Each number is 128 + 32 x the weight over its row's rms, rounded and kept within 0 to 255. Layers, rows and columns count from 0. The size above them is the row's rms in percent of the matrix's.

# layer 3 MLP gate, 1344x512, rms 0.042, rows 412-418, columns 192-255
size [ 99 103 105 104  96 105 114]
[[122 105 181 116 154 108  90  94  91 144 125  77 130 164  86 110 206 141 132 149  52 164 131 111 132 157  99 144  46 120 139 164 178  76 177 196  98 129 106 133 131 130 147 130 188 145 107 145 111 183 110 171 107 164 171 172 147 123 175 140  83  86 130  52]
 [141 156 107  49 194 122 134 110 114 100 142 112 122 132  93 102 144 132 139 133  98 123 111 158 200 148  67 169  60 142 121 123 169 128 136 181 114  63 101 175  92 102 127 130 120  59 116 123 116 121 144 165 157 143 105  78 140 125 168 126 171  83 108 109]
 [173 160 150  77 161  83 156 150 163  97 128 134  55 138 121 104 155 169 107 115 157 129 118 127 136 119 132 114 127 105 106 139 128 122 120 142  72 184  89 151 168 116 138 198 157  88  54 104 147 147 151 192 100  90 136 104  88  92 154 129 125 128 130  84]
 [125  67  64 142 131 140 132 149 139 107 113 115 118 118 151 112 135 163 157 123  50 153 108 133 133 143 144 167 127 142 112 150 108 105 149 183  92 126 136 179 125 137 165 203  92 114 144  67 108 134 133 110 139 133 108 130  70 111 176 125 146 138  70 106]
 [ 77  88 186 110 114 149 188  66 133 189 125  59 110 127 148  70 102  88 163  65 150  55 183 106  98 142 129 163 115 121 120 130 143 138 139 144  68 129 115  73 165  64 141 123  95 105 120 143  83 125 117 135 164 176 182 139 176 124  85 126  64  81 202 168]
 [103 126  82  99  94  82 122 149 142 111 127 137 130 129  89 148 129  56 112  82 134 120 109 164 144 147 168 114 123  81 116 146 125 135 149 143 176  92 139 106  93 134  88 106  88 120 158 139 128 132 142 102 115 108 118 174 116 138 122 147 152 193 123 167]
 [111 149 140 126 204  59 117 115 115 113 128  91 101 152 169 129 176  89 192 105 112 169  80 184 180  90 137 109  85  87 107 139 185 116 136 114 123 161  98 158 154 166 145 118 138 165 127  85 122  73 184 157 150 176 137 100  90 101 139 133 166 132 111 152]]
# layer 3 MLP up, 1344x512, rms 0.0392, rows 412-418, columns 192-255
size [ 98 104  98 100  98 104 106]
[[137 142 102 154 125 147 114  98 175 147 140 123 127 135 138 111  93 126 130  90 129 127  71  89 132 139 154 108 110 124 108 175 118 132 174 127 132 113  99 154 186 182 138  91 195 127 155 132 130  98 137  88 122 120 121  99 107 108 117 140  99 148 153  92]
 [156 137 142 118  98 165 131  71 136 104  91 112 115 189  95 169 137  99 132  68 119 177 163 141  77 155  86 189 116 144 124 123 118 163 157  54 167 159 148 115  82 122  92 148 111 186 177  30 142 100  84  83 134  72 166  90 142 104 120 124  89 164 111  97]
 [152 110 141 134 132 154 168 146  86  98  97  99 150 134 114 115 187 171 106  76 155 164 104 106 123 205 175 133 166  99 178  71 134 107 172 121 139  97 195 103 126 142 104 122 116 117 181 145 124 135 149 134  93  76 108  98  97 136 202 127 106 124 147 107]
 [ 85 171 134  93 165 188 138 141 124 205 113  74 113 114  98 111 153 100 123 135 162 182 140 120 105 129 138  83  70 140  57 117 222 113 112 135 166 140 124 117 140  60 151  79 167 147 119 128 115 113 131 109 137 132 154 139 135 121  88 130 116 147 192 111]
 [ 93 112  72 119 150 135 119 173  96  86  95 113 121 160  98 159 161 130 189  91  97  99 164  89 153  90 118 110 133 129 114 133 114  54 143 157 154  81  97 132 120 102 149 123 135  82 113 166 119 144 162 118  69 162 164 153 107 119 172 157 134 136 152 109]
 [146  75 202 156 106 131 126 132 155  95 141 118 139  48 148 129 131  87  90 145 128 154 150 147 118 159 199  64 124 199 143 132 107 184 123 149 134 181 152  71  87 166 164 134 126 157 170 145 124 180 130 116 106 151 132  41 135 121 109 151 148 145 140 152]
 [110 135  90 149 151 198 119  31  74 165  88  63 105 121 148 156 108 136 120 164 117 109 131 176 113 204 125  90 197 145 126  95 142 144 159 139 131  93 197 136 149 116 151 121 135 141 144 101 107 132 113  77  68 153 133 122 114 186 148 148 134  89 147 100]]
# layer 3 MLP down (transposed), 1344x512, rms 0.0362, rows 412-418, columns 192-255
size [ 97 103 100  99  93 104 106]
[[140 110 152 123 137  63 109 131 185  88 120 148 102 126 171 200  68 104 149 125 116 137 102 112 144 115 130 138 134 106 140  97 111 117  91 112  95 125  84  76 163 116 208 183  72 100 102 102 113 124 185  98 158 194 118 119 138 111  87 138  90 193 170 147]
 [166 127 103 105 143 156  85 142 194  69 140 162  70 148  94 100  61  77 138 113 195 175 153 122 123 105 165 172 115 144  97 169 178 131 168 129 116 135 145 124 177 143  97 180 139  94  92 108 102  88 152  94 218 147 146  79 112 109 240  99  72 175 128  77]
 [ 89  98 157 109 147 125 126 114 117 117 133 132 116  90 183 142 158 145 115 189  90 150 101 160  71 137  94  28 140  91 159  69 148  69 136 155 158 146 109 175  55 137 135 139 157  71 152 222 121  83 139 154 112 190 111  71  94 153 155 183 158 117 189 113]
 [135 220 104  95 140 140 139 101 102 105 175 131 163 181 155 161 138 107 155 159 150 111 164 118 154 125 106 137 117 151 201 187 159  88 146 162 118 163 103 150 134  90 109 137 150  84 135  56 148 156  68  74 152 135 118 109  77 148 138  79  90  65 159 155]
 [112 136 175 139 131 182 151 125 143 124 137 135 126  61  85 104 125 138 105 170  74 150  93 107 132 107 133 174 132 118 117 157 145 113 113  81  72 158 147 130 141 188  86 123 130 180 125 100 119 147 117 103 143 102 101 106 119  99  93   0  74 117 141 146]
 [177  89  60  94 111 121 120 168 127 149 139 168 200 126  96 137 167 132 133 124  72  68 108 140 112 103 158 122 158 163 146 165 193 152 134 112 115 176 161 113 141  69 131 144 118 104 123 136 149 198 151 111 137 161  91 124 127 114 135 115 141 113 103 133]
 [117 124 132 113 102 107 158  87 128 158  94 133 123 135 154 129 121 119  87 119 125 161 154 122 118  99 131 115 153 127 152 178 170 143 126 163 166 141  95 205 128 177  19 109 119 136 125 165 131 133 160 110 114 164  81 142  79 143 122 122 124 130 145 159]]